config.yaml
n_layer: 9
d_model: 384
n_head: 6
n_kv_head: 2
head_dim: 64
d_mlp: 768
vocab_size: 2048
activation: "swiglu"
norm: "rmsnorm"
norm_place: "pre"
norm_eps: 1e-05
positions: "learned+rope"
rope_base: 10000.0
rope_fraction: 1.0
qk_norm: false
attn_scale: 0.125
bias: "qkv"
tie_embeddings: true
parallel_block: false
extras: ["capped logits"]
init: "uniform"
init_std_qkv: 0.0412
init_std_o: 0.00971
init_std_up: 0.0412
init_std_down: 0.00971
optimizer: "adamw"
lr: 0.000629
beta1: 0.9
beta2: 0.99
weight_decay: 0.098
lr_head: 0.00671
grad_clip: 1.0
warmup_steps: 334
schedule: "wsd"
decay_fraction: 0.884
decay_shape: "linear"
final_lr_fraction: 0.0
batch_tokens: [16384, 32768, 49152]
seq_len: 1024
doc_mask: true
train_tokens: 364600000
steps: 11747
dataset: "wikipedia_en"
Each number is 500 + 40 x the weight over its row's rms, rounded and kept within 0 to 999. Layers, rows and columns count from 0. Numbers have three digits each. The size before them is the row's rms in percent of the matrix's.

# layer 2 MLP gate, 768x384, rms 0.0568, rows 327-435, columns 256-383
100:535492507479443476484526564527467556527548499483530440574507490479540457550465467451553474517505535440588439528421506511530511468501514471511523511515456509440526491468499472471508447494516529483454521481530408516534492475476507572534463509532490516497488376481496462502468496466437478568547504497507504562500558504462526565487507499524462432540483513543527507515408453473518471527554
097:502567617495546537473452485491495538500470485510479498513453482498459545475523555529450563427492500499538455523501555433491479472568549438526432513440489557561438508517490521462535504509471540541514430544499568462431477517543537551426486536524512528599509565471521574531526506462483526490517490579530508493495536441454551462503468456444601430530475507453512461448531538491489506463450
101:472449532446504507538470493448514534487509509512447450514574478470491462531498486530452442473498544486512469540494501493465443533493525536565488561446457590523541448447555554476435451469523489523427479510484538536483556539498539566479532500487533561507475448506516426587452482480592509445552518494542414437535467499558446482488490520454569482461483509488434489564505505412531424551502
091:546555494524477466542516479474510515467497470438526499419459522524495479545464543549428410509468465429555472506449466528495507480414540481469507531534490547501495466478509534473448536472422602551499476497475521421485569484469505453498436505433482483593521518505481479504496504470422487442579537502523458494491525486536487562495512511499446522468439538446562489449533517429460498475519
110:480458476455503501522445461475515556474540518480508493565601499491465528531488457549519485527484541539503503539534466483576505485432502499450538466481459558512485515451472473477509465486496481476442481549550608503504523514465480514432509539515440516506453502514517481480424420476545511536461521491540432518567449454504396503432539480524503490513571534435497395471462497471499429514486
102:593475530504469502441615485539539434488467441464552484421506442444536485481505444535449488534500491523513479517502538565466498510507509500535585489506462522501524496480487497499516476564561562519526530516548447545492511502502577570509530478401501473491532470480455576494535510448432521407582560509478437494472486543503469547520484551419515469511566505487471492444529498483499461473471
101:487527517456487497479512468414514439452560539454531528458497535530432574446457494544573523507493551482561515485473524479454576575538464517424454432517495480529527489533471541530520564482499423525524520461500470530525520486470505506576496496501497447546478508453509580498498492454562519571434509514536533548527562462531521490504533454449501504495498508481480464514499572573612452527530
107:520473447448576565485412541579471457499578481492494525517525553484561511495507527477446527514503537558560472475535458522526531485444493572501524521534534495509493520513471459524477451462422494495474476519463489461538522488492520546455466462465475500488533563530546561462360495471478474532560571523533496505532453534503455474517485579554466490554475531511542513459497445559574513479514
096:551516599491430455525551523568500509522506516468486440441418516457518540512453470442562566532489443510491482535500502510518465477499492471532504465509557459490436502434553532436514412522469544557536520438521465457449499486492526511522498473458518523447504547489562497538555425524512482473570519542487493440505478548531510412533542470506498486508483551500410541508481560507462541457438
097:544510452457526566581554482518506557512492526459519512571569508501571456475469464568456547510459499547519445563443523559457530456456525486554574577486515562525424465517457543472425437483561536546476519495459463471510456432462549564530510487484570470486528503589525537500470505548509546522541599427516517522521515529541523522453486461481453455442473476498564508501528389517470467461477
102:511450565455493492500519425450509574495552464499567526494520515479515529494505533532516481515442566464493482494553545471460472434571531497545564518507495569480494430450539486553509427408544522457582479552552623518529450558514497489476502508522522460511523561467498489513551527468498490494440509493543461456477466476592456514489481495448425568430544427511505510546503439460466461545438
095:497511453450480513508470534510476510443515451472490509509517475550595524440582458563555554520546525525502506452491536489489485511432548516565445512526520524523431533524492452578531511502502491481479560503491475497498537562474490556495488531493487423526560441443512477444470517510505479516561519539469465497521510520542430436502483503511494529513452456486537508524514507506567492529461
098:476489446553458539511467541475480494544513437556538482567559508477517478551532580527480517484526555553549541551414486473453498469473440497507499533514479556554475533456469455530485542473459445521452429458472519494480537499486494547555569481445529442620518460577493539517463464467509493569534531475552446518535564497529409505520490527516543435498477450520507546488454469452528464524515
103:575506476420413431591447515462553469484569499554489497510546459526555492441459462475491542485478487489555503512542480486536496514432498529522484558530511531452460552486482571428521499475456446525520521479490460513446498404552479526505477512446477449460523462505559543519549482579549477489435505474552480440505458564557463522522483510532486474497485459540474493480542547490473539457485
098:587508523468484540485521483509522478473521477429490578452406554512525538503462544551581499567470589488552518549496481498481471513506487496553476485478521495530485528452556525455518483517495512464550535476584464490511519519495511530475433496462516534535472459549536514475504486488446432499495526447453551529516530482474503562521478445493485545515493467546431475551483531550498567478452
112:538536520483480433477592502528496491460491548560518484548544423541477506512507513496526522516601482540494520582537492480492512469508472497463515506476453483488575532543529532527420448425486448556585504468485587500500543458542589530498519531513515541498514518537446516431507461535514531449525506528538497500521553509594508448502476485511520514567512501485512498487435532546559479568526
102:525521545482556482594548530471479529451427480489498434535477506511450523426566513544485523469443499602450490522494505649487488512531534472476470460442568500482439487430498469512482542492530498433515467553541556467498519493508472543562486484531496461499512445464561570484559538469499510503537557587546465463527513516511526560435479515533475535458516448446517528508566415450492478507519
100:499514445469616442477527456522514490443509566514482484467464476508489514487518453533558499488445497520516540470481463535535473546549570500511440529514503575428500491490525458562474487555529428479480471522566441500488474450478529547577502432447557476521486500482470468429506459461524464527509450487503506464476421487438495459515484569532590524502485532503507534473557435510478481464491
128:477542519475497519522479459516552413546536474533557548477518517447466488519455502411504496504509530554485510466536496527540586446476456550461466450541511519478540401496536492514500439526571496525573468518506543512486461463499507500477467473431502519550488555454536490521474531532439457479497511447501608485448493370595509494563541539476496460476512508485501553444600490491492585476466
100:483531551508471475502433439485530499504579545518547449504515539521472518555486540423461474550548467471554446469500576432498511444440503545511468428520557546427467481492510484487503507536564566508535446477486530499482505520546536545452475530563478434553501556461531555467484495499493551524511474505544529564585502534512461434542489461464540505530460558481525499440510577491516544480473
097:467481596495442427526504481495525434484475490516452460451488530505489512519478455437490452441506486517441564555489564353497514439547440553444539467464484517430542429472453588466518475527523539478430453527454460533570552415439510510480444524591468452500480506463488424506554503507517540500532495515543517534444479501456510544435544457542481476459535501532599479533494464454550487495539
104:535485480486510497432534503452528535449427444510487531477482511523484492427456516468501554561573538458484453540495527490444507469468471466524514552486495497515513522465436515517520457493509489521463567459540547531466480425503526468490461491423487482599570496495543497489579480523486499484495551486472506558489566450467490491511462448498505555477540484444557524453438537533587534529461
091:463442469442419579482441505495583513548523513499469504492495504446521477524514525532499427512490456481532397442420432463585627452439497525530557503506475494438481487478486469542539518446478482575557503441513483539482512496505527543483558506580511520519474523533479482573562481460484479572529491486479518500472498503452490527543484530492560558548525495473415596523541521507451509524524
094:548476498458517575458533467485504583463537501521516440547485479523464488441502562471502572479489501513414496484497464502498469545500508559419552566511455511594523497544486475494526562452501506456505543541548593506475501507552509555464575583515574522557558498529481573525526463468508501448488496498518502515501565413478464513536567550510517510461501508489520511515485466525543465549496
102:513541528509462459451635515506489543498436475482432511559522512465447450543519493516491518521489496472591503491454507453514498434549572466514487505509477527449503505474584559484525426482473529423492516519543564575547504505540526516548551496493491470497509474518580459510569452537531478561479508429467521469511513495532460493458490476483586529519536529525470482542531534543520491560539
099:545442539471510474532391567457467539451457514444471456524450448504483576435503546475535489438563473425476495482586471498550444594506456462473503492464526512489372534456501496525469512530414491540482470558546564508427498468455540543538488487537511485485466492478538616482468484537467501506472558479527465553487482479505496431462523541469497543432432498420431468564513470446428494533473
100:498537540571490529506472467498452538512515507447501433496577518440516458594531502524498476587567506567573475536505540409499489515485442569575463544465476544513498504472545456499505517501528516510533479532551469494446530512453514489486500503494525417599514507473506506477483500559525528445505595441586565512537548520485475425461522562478489423542453476451526577463518541479437489460499
104:457509520466406474405541563499533453551499525479483471494490524545495522515557485527507518524534536567537569505501438453464431593407475542535496482516572535476492540485542421551494477523505486464476459483566574534516541509504593530488543484524487557502447458504518494475510523438545432491503550540544442539469526469424488454555497510483508506487485516531448524497547513417500513530561
102:522497559567489522590507495514461495444463522498448556551599447528495439441548508537477583543574511468535515468504553496465481458482467425456470482445536533586478542455541511445478555478543583509518540447539577515493465562497550524461526475532512461539417512535411489501466496531472546559566491517481470526528546464459446489457534490499508469513461512451537478537499608495483533478509
101:587479530442446462488468496432519492459520552455510557473573484469496510508505565481477570512499418544534458488501495544547475478490433599414538550576505554544538541548455575493525510465468510508506485416505468532489497443517531580476439489517472447477461435477518484552484547486480483535459559439589523495533523537431477518481518497475528557392450472511516491547548425436484529504424
101:506482566467539434468499521422454578498488498455575474465460499497462528520474438438464520471423600521550450515545515463509476572560503511514530456485514488581547573465527507555462571430507526550479550453524401537449504500544438532493518543566465453470580487464458487442461468527532456533487497526457436476462448525550458523500493520484455446486513523511431509492541538506554446537506
101:515460413542501573514565512481559515465532541503483534445538510482568552472507480505517494571415469486585428531555543522550472544483531521475543528536428469529460561507556575497448456444521492484428567466499507522507524486503570573555545490436461520532471481423486499428532469506541491493528556613472485517442485503443495489488524529455597438540457571549527526466445520551549564547501
104:489501483567457534528589574487440501559472466489529509500509487487421572475523443507503490507504569486471454493513516460573524515473505457547451438517473531589485546461517555542473583495480548481499549488573555469401450491522494448513528508565540579509447525464478452458467499534485493527507521528445536430462546519544507488464422460546464459453505502527492501449497543572504565490494
103:544516537501533462488537552545490461552499532441440471485522488479543491528502494492558457520496530508468494497493500531441463512447515525542500504469476530521503450418580451528453467518482549476527497515509547531492455471546472529496577499487535534539554448437484463443508471452489453468522551439426500543476486415515446547522553494528482467478484479481423496521462589464463551535543
098:532571531486569467489495522460545528525428435492512528422520491458514533550486540445525494455498456495469471557524522482479435514482517558474575430523494458499527449494472501493520482428415563537569455499516465505477459467580519503513518518473554453491519489477450459553567533538440416516489504544491456431477447551497611526485575468579499507492521578440551522471548496514496557471436
098:529502491575480454447585480485509558452459490457543520506577493448512523482483457544522432569537493476458494551461581525496491482495485484529575474440475477537543467451436437557499484511510493428529460576514480517527523535524492484466421441522490436555490489449540545503495524507413487504490535536417512493513447459445562474486458548486531508460513482441505432486474497477501464497495
106:516432508495504466513523421564480533529581497475466602419463554371485543507523499531547448446457482499593509495467502600479420545568499535478459543497527487490414571537498517497519494475508535415516420538529512453423486472530559515550548547437461490562524486501407503533506434485554499625549496534533472515475485512519502505493524500461463508489487505484467442529500426475519523443497
101:564457495468459458489513494550451509457533491454493524454515462517516532435490500498451408534572441552527542542473504516439440433520518557457494461417553514451537472490434541554482489492472460542500431542419449498513467502555443462484440431545479512539461538478443519509447506480412511498528552483524445434437507441464515502494509555473582492451468503456526526453534464475457512439505
100:571530479499512441458526503543528512488488526457477473518589497519616530564553437464482500475492407559553495479487526505468457471491463459489471461464435569506455488517491487500491508520569542492554465560504487507532527484528529545569467444594572500530515483475492467429487537520389448486509552548537522572471435512468521439498532567510517483548497548562486519513531530489446502500526
098:487515485498495511504498546527490479487538528509463485573518456533472564489515488546463470520463477551555503520438498488514469451475560471437503432516486497508479548492495500506492498458510507492499484550525495399574545536537533524396510446501498521499483506508500537462501544553447597597533489462513442523476489463459568488503515456455489419459469430534486485536527422523452506541505
109:515501549491450514458495465459488505534492443488367477558479532457489540509486489547411440442489466525454537562499563497467486524492508503508510478400472522457515458507541605499450444483511477486550438546550490576498493464405462485501539429483485529516464420521481465433510495549538532525509522418467509496518383481557488461487498522546533496416462498467471470513502531494508451455527
099:520491493495474460521511548485511515522503520491516443531561491440547591496501531558507460476477498484548492526471483545515498430491542455467443475513495480521445482569552473507516477533547546476561417437503460502532481531461542571509537497493537492497493516478536532462507522483551491581545529471598484480473460540445528535506439479441525454483501459531545472496496494562515440504421
099:539540484476533475477496539556499469481523599546520562530512508475517483509447584507488471438465423531543496516438562432458531406526518504486495518461434485530483418541462500519481475480491560546508519484484535556569489517496599534437531439511523485553500502478466507505529506450494526568465527537495499452503525529501572495505555548508496570479520534504558505446472458424561421526524
106:491523429480504465523523557507453455503414516466490522499489447487557535545459439512539550568559467522495550527521466556558466437495486486474503486522495575565540499544460582404565532430459521464446493547472510581526569532523505552500527491545569462503530468497446536425541508539495458500552537421436526543560509507499507558385576488498527506418508495518511516490487558496509481595504
100:555476422512522555430418521449530473500599495457546537511459590513535518508497436517490517577473489551573527449457556512526452497441452551478455483487478532495555488542544487497452550480532503454518451510460431507500495516484482574500527535412482493556489483517452491477497500549523604548532550551496431500421425499472484487424550534514547515474488413511501564509609511521559506505451
110:592501505544496464478432532528557418488524527507413526423459536450517529567552497471462541511507526543484605505538444426468449542486441579518538456461445500509549471508557527491502528509512541466516540483488515544571525414492601559466504433509463448529470562490559469483466512446513467515466550504581503477475476459503508469565425517437516440430474539536511506460494513470480477503497
105:468532458503509518461460445449430467521495525486481510472558509439495491505510515545458495469522574498518487485494452511565567462531504528449468491571509484551510447589459474556447429496514524556521431475518482526499499493513539572541491524534544446532514487457527548521463475451481456466587584544498470506551543518484488542515522474530490421591514497474555504482502498447513470577423
098:520509548530582479509462461484502599565557495561500546504546504502433508512515507511505481519491498517540452519515482538452481561494423480452459495478500476524489522581487449440458425490417498468494517435502517533493551563568532491473474520458507509538488451493444474451571439445540512507496517581545420512466507553537548446520461480568450514522539542455493536465536518482587505537456
100:528559582498427422542479565440548485495560524516495457539591575483447467453532516577435502473543451475572525560410485463477513516540463552480528520531475487455512506522474510544390461427537553526475518500534572509487441453516547555488550504507491495478540522459469552476557391488465499532503581533500508567463557502444528471494573510509467465511529561444451445531440552500499483502597
093:538497546450506524479452495466470534493464425412449502435539488462484476528446540469561465544483483488580447490489520521478494544533469476502528524489498530536457527491527508487506464535530419476478517451513484475451567461492496517445465431485527453541568444502525563469489468522485574499456520464490480579470461485489443517561508534483514539523503461504456496550429506468500522444492
102:536507523546536509501497538523444507489493446464523484469494490529403482475456514480468483488510467446462520480503513480513480555512510507480524506455566567515508455497481417457548502519462544557515529489481475517536502513535512514456445571465442512529516514487528439458488516542514508442491511531520436462412451524500456554536500451477450442508511480512457487432523556529508483472459
097:492499467497530445460513572515423494556513493513522493490561503476476488551540438457451446501487481532535484575455510493449471542509508531535465531490458490575489489452442437511441477554487508490475477516443506535402537483505596508488496546470513505565520487468479529502502463551498519537513504479489450514461451526467594504545503502531534528483438515496517483484480546498445442510439
099:527582449507500516557540447553481459458499466504495487564565530549535534509558505481487516584468506497526493545469500507503564430442524507479501522469511510450529550527472524521521509546469513471558495473420448507527543479491542540507482462526444436471494536589505559571486529497518493461406513516475476523515494491490525505478562485459535503470546451551485541508489508478522533513508
092:535506580534570454510461580463512539501546464485502467587475554436452562544500456557509443522464477516566493516469532512517528474493543484469474478499460580484499499523464517463500545524468584454444531514484461490486516564497495527487455515490453507494504511411490526523467424603493451522518567506502462553492453486385425461461507499460558515431475473476492487502507518499522456481478
097:501488488492527480525470552494471481472540505502513533576477445492484535464488478512518508501442516496461523533461544459511438547423520528526484431503496458549489553515430498521474551461475473399512481403519482541536523465560564608462555481399445518564493472497518579436575465470565512501473506442578413515534447506500502525455447433514494457500521434559496469488500532459561505494511
108:542488520491483589473487472520432552487469503517453525508464547456577513443474502504476476484542534544511581446469446446412490550441521545484487520546590485505444530493476427394492507466524444514518488512492529445452514439465475508542493480446476499489514485470543479541540539506474539487490544468444503461439521445512479476572482578472512490429497525468463449449453461461498423534462
094:523518553486470535513417529546420554435550500470531529457512519513521532552479488463547440543499529435600448421452548522528517516459482515422533484505425476569436519462502523474520512523508505500510471472492489521525489517549580507429547443553501548500435461468514492432449481417453544493516520490449462593515450477548485492532521513561549488484510502442504484537531588480456449557460
106:565542547416541432518466510529470540499532517529452454527535513458492558425528486515510479507482447563471505526447505518503515452465505535448459449526487449523443432479381490508447477525484484503478440475531480461467464520519536534472548493555545480540524518505477496521547459534547573525496598526514412515471477518556491422462507428519504485481416477521446541537480559512513463528507
095:529475516458530499453547531500548467479500545472578459532505556447489531500538509512582543530468519458535475521487495528487493458484412579461562555543464445415526480470479552516543552447487445458433478493457556542472467453521477493536505560464507475500525535499500608483548482517460497548515479499520430495453513502489579527536523457481538481553480535497475489545474444449531496548432
099:480484493433443534408495577499517520573465505566458523485506496439446519525497407525511442465451478541473535512411455445530466529497544475530502479488501479473435476533456539501497468435559583496482435489538493553527523567566493470434546501483516543551526493519526507474541531493445473486500507464554500533447587472495554548508517526463525507449503453483475484474501556496501442529546
102:418469473447470478410550495510486493461450465458545520477496501467498502543467511490525504545489523462468491578507437528437422505472446475439511569529497473503472585444544484558590517459457459476397494504497573491519502511452464488457473505464518533481449511490514537500534435477455543489476470494545492603447465482527521548537529418512516544504518479524502558540496498490562431469537
098:499452479544491542534442436481521452628482428451426457400455486517457519542496527515512520495502519474541490481573519437492513570517515440555535536582489547571500483515488512469430556489500534516484520464534567514496530422488554547497502493478424488488497409478547499467532449518525496528503520503465471490451470422520499523527394534557450459545475485459512481517425462471435561398492
099:503456515431526537478528505489482488460541479480530395569478489528528584523503496555543538533506514484445539521497496502519477506472538456487556553480506558488512535467501525461458526557558484535515488452573467530529522547429461530465505494481464514462492534516494444467506422531508571507525503470540494504461463465430519476538469470494514436441544453468488486482501470423409528486539
097:508541504462588453449524510521425531545477590455507501485543518507492518492477537483450531442525546451474501546436496477534492507539511451537519540527446520521456512485516504494516402504540502580448519484503507544533527514548574561471482524496452496543506522453496532438523481446495567511524576524514504430499540451521545482494503490536538469511503458546585508459452499458517447497474
107:581557451543504547475508535499465454498535515567525564531449548469494543484574437530482489500493439500518551540511471501490443546479523562522495432486531513602569530554500519396551506535533501525507525494500531502410527513492583556517572524506513425476484527496507438534507511551475411485536465474530518523470493507439524442458592493506526479441481507460436468507547488470469443552534
091:509476484465529514555581448438514521510464449479472457525511448448531530501517494552445514487516536543501494545511533585517530483524527513522453494466463491500465496571486474519545479431414474499509455546445559509495512524478562471472503501446512455506534503471533489513524494478496520523533528485488493471462555460476479453511419514538486522495569403367494558468553529406485518517474
094:460492538427467531474540595571517473451526493545479463430465464544528511485520413487524517468482476522436525520475502447528442480556496484480440544431497553437413470569459471477558536583502556459500516548469513550459464516587539521497458470447499559496494473418532610542469532550491514536496495500452518423490461456474459547571472506483534521484481421526463507579507540414525544447539
095:478551499491458548533475494503414562501452461467525468523530473439463509535552467536516487479530497541512497536434539492523519539502522507490462477465426493561475436495424446491555493515461507466509516538523431453495546530536535556465542479571503476557533464500487526483481460530526485498529543457526513532520522580452524513428480495578563484457460443456537526483545583526510457506474
096:484521524457539458465492601544603504470455492493509517493484503425553560476554518560520486499516517505454525544486551509497507514519502409484499542507565493601502489522501512467506478531537561469509433469555579553576548575481499499504526456487517565546439516408539523466527478449468456488510531467513498416456553512550583573495488414492487475398519469518558513479530531431479465557489
105:509487523510516490567520450471493559543491578585457524524470514480496487537549452511450509551480499492596528577444575520451516438552491438526522499427495527571495462480496477499533468463523514476500521487397504459465538538493542515524496441499604466588519509527523483514483494496586496575513544433506442476537526490451498500471512453484502481458507456558510466492493466455499446474517
096:573457524464447532486462502474507568510514461541470540488456535516518553518516507520557458487465465449514445550430472533486582530455510545464558510472436476527447504469474488513482553497525543540481519424491545471545484505441515448543547414457501456474506479480493453546523516450548461528556523437431454502457551524488588547468473497415594484462518547491417550453472485539437514497447
099:553515493505550615537463507488493480506459495414484552459564550429502488520479528527523508533483435505468502517524479497536464476491542539487444468479566554441507545511494496581461469483456457479578505412539506424490477566481474510470542489489440445539514526570445503480530547494447472500565611485422500511558454531495470445489504527433466517481536540502423493541443493550446482518488
108:529547464475511476473517472513538477541488490582503526507468540541458533535512476403502507457463495458563446471495500484441518430496510520506540526483502517479498524503515470468525422442551510446560486502484559420530505584581547588519467544464557570523500578569500490520540458497464553505501545589526539491443519534514460429507552452547499461590528541488524494427554545473462481456497
102:480507545545543458541470541501493470511455523453483446482507533480542557513503544547452483463509506470479478528489438475499440535417500475525422517544474521583516506473532414518473462543424536542494445398482491403462461498525447457456431442513492471516531437408522533394407482477431506519570563516543457525568581502503503561496527517516479438541540517570491467530447550473476446561505
099:490478494531515426452405461618499488449457466502470493418522497592492447475530548500467460527502535434479428495499409433498488498425458493522450576524505469427494490520545528585452502443490416466538522453471495530534559429494477542469562528492480458513484467507473470499526504493533525525543516503479488553408456553532498489520534586559504539525482490496486551589462517463473513562498
096:483533590543469501427498503444474554563488481507494421503529494485504559485610488546519498457537523541544543523447461574493425521518520523463476585412479505521501491495484517536493429441459456514499494507444544473522476467544525493512508481462507512498534522494448560526459501501465613544495553435517446464423513503552526498441518475553526540496490488507543559497446476453493537582494
099:426487463525445543484439445466472508543424494546504507616480501428534590512466461470474524511538543432574515544465475522497525464499486504502421476467474544451530460494481486526525479468463441508441445485503473480513458535588502486502547517464512602481458452498534514543542504486502462552522539481497422505541585536498516442475509507494530433523501508472460515519518562524516466544452
105:528542480508525535458517493496607573490496553511500448527531527455488556557576504504472480459471545573538455467480525535519522475518472491519514471535516522454505435523473489629517473514573533481555486482472552478472531483475544539535560514548544501506547568511424557497544442449509479505476514542575492523487523550547420547455522490494566500498455518545508525564525491449501546545495
097:565507462511537547506461487538497501507495523516449499520448487447474495480477512494532483500520510515516479589450539459548529478492450480580553528501488471468504516482524465518424489515539498513405477477481517479579486507473575532645564425386455498501486529448447498462462497425529524532487511525515446520503527517574596522483507484545484490441407515542436529495426533479526513487500
090:552506482514490563487520549524533520506527489526537459471518492522487480501497472514473507465476492536492520449549502556532493501563506444467497502509451556414451473501459506408456514552554538473537495498477447447543513518481529491426503515545453550517547508571506500424539386523496506496481592504505546493439536477459532561516548489433501492598536494484534501534531515469492479463554
107:459434435573523506562503474533492513447429484529520510486520506538479501455533498484487406513505471486501503433533454530515512470522528463529488412538507480556516498494431504528494506513551487509556405483477502477431440499503479476543499477495534546442487529345447486544478551500492458459497487516474466493498502407421489495545496535443525614546479530471477461503589501513539478469548
098:498462519484453456445523520504416475521556542509409465460523473424564504528549523426493463560436529534524463548465495513515462453509521496504485515469405581534478472560454506491549514437479523560455506539442466499499547445426594480517435511534477477494491517479494477481477467532462490494497540454509455483434474534449516445457493462555515482498428474499551472536433463462542459426478
101:517488505508524532553550461481500480462532496567504530582478557526458516602529495467559458517544443396495508480513572444411504477469529492472516487454564489555507533501522506483454532455463542423489474512482569474458523512485493514560479540485543502451542490412487481470537447483477505487501544500508540599565459544402454456463518499483499480507475500504572503515502514448534556501487
094:524527515535463468540543509482523581484484437505467430498490515525492515474478436467513449539484551535505526489444535482525472543564417438560482505498481544438526462506476508533493445460522576464411503503521483543521514525474519511550465444518445513460481520514446492480415465512497526537541571555495490546478522458464441523524543573497559551479442453443409492521551555430521452504554
099:498588511559513461465454510436427552490525505503499538543480401507496513473516514418484524576559513431577440497486511521495599576513473466572479425472520482492545466513439513490493573503507483506523535550480569519522556519532516536498498490488565519563535564434424455460554480533499463488525487572523507546498562547494505509552561529495510534464478486449505534427568557491459510489517
099:538493488569461413488564509507521533512381567442463487523514466549520545520471506463510560467484442503559505510539523436520521511449512505514532502480490448510509508416523495482520426514480504466442487507529563483450490393555534563518473457464387508548451522469508477441549525509469466462582544505492498477500523469501556506474543512497513495515471456522456480512415528487562524510473
095:439422452509516541458533537436439563496537479529480513504531563499535549491590494510418497462466505525440519533546521467442527527492474514493543561488461562503503487525482481550532513458482487560554502550456463546559521500457551513439518577523540408507552550526501460561498505491462511522554512502505467448505403506503464470563477481494546481470527426480508536487549478494545402553508
100:537472503490496517544559488617487461481467518502448477441476552484442427456586556401539484513502452562426507479498495557458553472493501513554460520474432514525528534487542532482452571533518502482549509444470546517513490524431558529518522460504465490533572487417461476509541509491535488430435464502573510503425496437463531552465512476485454536534480480510515493508540502557514449430530
101:566553553459515460561471543470523468410503492434418550481487483542477490429487542559469457525533501493514557530431460505495532497510453518454483499473471534494498490547470563598490598490497470503548586446555545527496544467446455498517489540543432449526516479496520523493497520493583510445539531470557489437506496406516521435495458544475500477550506489539554491557549498498488492506502
098:522578589504445459490513462533506495460501533546520518445448453503514487565570533534543514448503452550477495472530442473452492482550542472509429507479475530448505498445518566482467413530478496488484512525477435445541534526438604585513436509552481526521560482543548505477518522465606556481530518491485482492469485534466465512473492549546522549475484550494458507508555474553437513569489
097:533485499484494492480544514459503472496465488455468531526506488477466539488483479500517461458462527451485458474441515495481482422529472508523489547502481598467441499484464488542523501503450601432429467563514543424450536510505489560509514517464464528564535514500474555525560466539471564490614580480514525593445506507453502487489488501503501488557511520499462435472557490441510477479397
100:461490489502471484534557484512510496531577484500497488538525453396497485533507436460532423521542598449535579556473489500459495495465516493545514544490472503510546494540482612520526508433517464462412472501438517593558628476515476498462481530427533550502551454501532509442497474550438525483511526504504432503567511507450419518550517470550480483513464507486544561460439565508568481526482
093:526518552523552544490473563490470516489471473501501493490563431427540541450518443576527498473492486449535529536483467494548459462555489577532530500475435551476457456527460514582476515433533485456467478492425534503572514544497590591557584479585515506488511553528477514441527464511465542570533484529478480493444521526502572510448450507424516510476463422559482576480454475472515426533473
098:568448500489462528528480548437562492531521527472507525459462531415538496496508471583460488475514514508502489509462517499425525532539488549410471463502555489468428471449488536510502495515511559521502459520481517509499557517529499502512465440465460486475543490531481572557580531526526492529538476520523469557579502418510519489506503520471476506500470446481467493560525464473498476483446
103:549558520423476480453528501580525488488428467524444420458457456505535518557503467486615563485537528538528476554428443489493506523497552425506499537509529475491426536529484468492565484417555486498472557548509441473539579464530501510546496462493509502436488507452517447473475478568449448477473501482487559523465518426454465494448487476486452550445521489552461497489437570484484557527539
104:534494512531540439501524506467540457478457517552512487511498467513533531454491450505539540515483512514509456491478505529494470518513514457490427470490476474505431586499508493478486449605546506514546515463456523564445467427461634596481535439394494507452561495451501482439492505488520475464538497455516556500425472447435528500461563451525483523437500447502488471513524536529470485505487
098:461505558543556454453495471550520506510532502468538462581537496506453489480515491562464551488530508499535551527531438544495505465585519513567519484454552512467444498487492521459474468562560489538518492448457500531576501532471549540569455435452489492466507460523455502481564469509446519470540535517515511482501471474554489530500483454512488475538512464520494520520488486466510529516481
099:583428496563487457477577541533558483568476557477443493516558495449503454537497519502525474488614532474530414432439535468447541474455433525471511485415448543586493473487573504486547429490524508494498424501501507449529612508510489494470539459449485488557553449513491443496499453465539518524503621506460460508482508509531500455532546469529475383529486474537555547469495508475469454538446
094:513484487519522506520509505536480515502519493424479526518515492420553482566554424521475448504567537506543462459481526530444483464473527515543462531534494546538433487523530491516533541481467566520524532531498480530460482527522501472514434552571475449540505437461517516568517432492542512466526584564497498522521466533495559510469531520543558483544464426428507509436511560402512509465433
101:482515529494492504479463483479574557478506584605550571471564461499509433466552517579442545533565550483518527544512463502411512463473440556504506477459539492442534466495464481487573555538531460462429481470484538549526537549507558468551512494547528474485507459482598435471516525521576538438489535441546512513444525545541552478523523485573509525447528437583480545442540525441523527565563
103:569524528553407521518477518478494472535465475542491540494523505517472569520534445518532548564473474612530463496449457516454447452477513470442501479432429479535552528559512564490538484533509506481500447472516536485433531484518512471441519492538584486532514533491621522371521497538516442458512540487513472594499524504482515502458570538505540537484520504507484530547470511517550570432462
107:592479498427451569527525519456547587545539485514510494442442538482556503464503474500474504479452582532516504443498463508514432543429519549490525502528506483523518527564468425476546494584563570425472502510466542456528500449429489548498465523479500480501458544492490557495508530419508486481493541493505456574500431477478456564554515432550556534488500430518550537506480458460529519496510
098:457515519476454504526488496425518506568450496515545533592547525494458463511526492489526560508531521521573469487501563457559536433508459475389527551460441484438532433550490485461509425492455531578496537483368476522570531474483457514450531491480480452538502506486490517498482488465500540502447572568512525495593613494552490402472555551500507556529496435494501538476457501475506488576458
109:536558573524447506560487451539514560509494545477488524474453459480433511521454520461482537491457520485497480507434491525565502537511525548516470474558515523482577512491564500414424503489513463570504517496499552472491482462507442545467517523476490521454494431492505494437553477520547466555481484468552588447529541431510514448481546447497462449491519446551461483521521456509461539508531
103:561540530448466555448591525527543430496448489427474531492416512524505480425425533494512525491485554465497587532469482462442490552486479423489537414546486429528466525524477469532470524453496483532562458548507549525472519476505527487505512472489434530481489491517513514550510537541442531550520507443495550555415507392419551495476485497526513438454489469448539481416460550547514483577485
103:508543496389571500472497567489509474383502508519581457581542493480501529502506416475488516474479525568496492526482508529458476508568454497552524451542520544523450451406470519474495435488467475477476504556451459473538525489478480563483459445482445482507530526554516503546463439500475519542515551450516460437510494543510506566382524499554513488544447429479507486585466444396498497448558
092:450425483512463456564486525428546514564484500476510492507472471525529529536543558453437492541432471532520506506437502445534567467485515518489456413479513474529403463498437526493517526469416510543531495535529472492493468496494520569576494450512512463478427499470486483505503476504494473489467477504545483505461531441613553444527475465523474497468502591442507499524462530523425490527505
127:470562525509487528515494479588490471522523459416538460453466495501482477497521530519446528615540529507513504516480486543555528465416487489481518462493472501588448478490510479503500537471383447552527473502459517538529533532475480449497500539517487462563510455517573488453443491562541570547486535470501517505468538459495499461503515453501486446521506453443511626506558508488456527510534
091:538543523496499482514567477583442483526472455451491406476441536471510486527524491521497471513445520449516535500571427591551492454456551499477425562525521518480485479543558504463490491487430481491514469530479462427501469517402480520495490498537525424534470536489515547499518433496566536484606454492555456476501445534566483430489451489588529451533500451471454519510529466443459530450439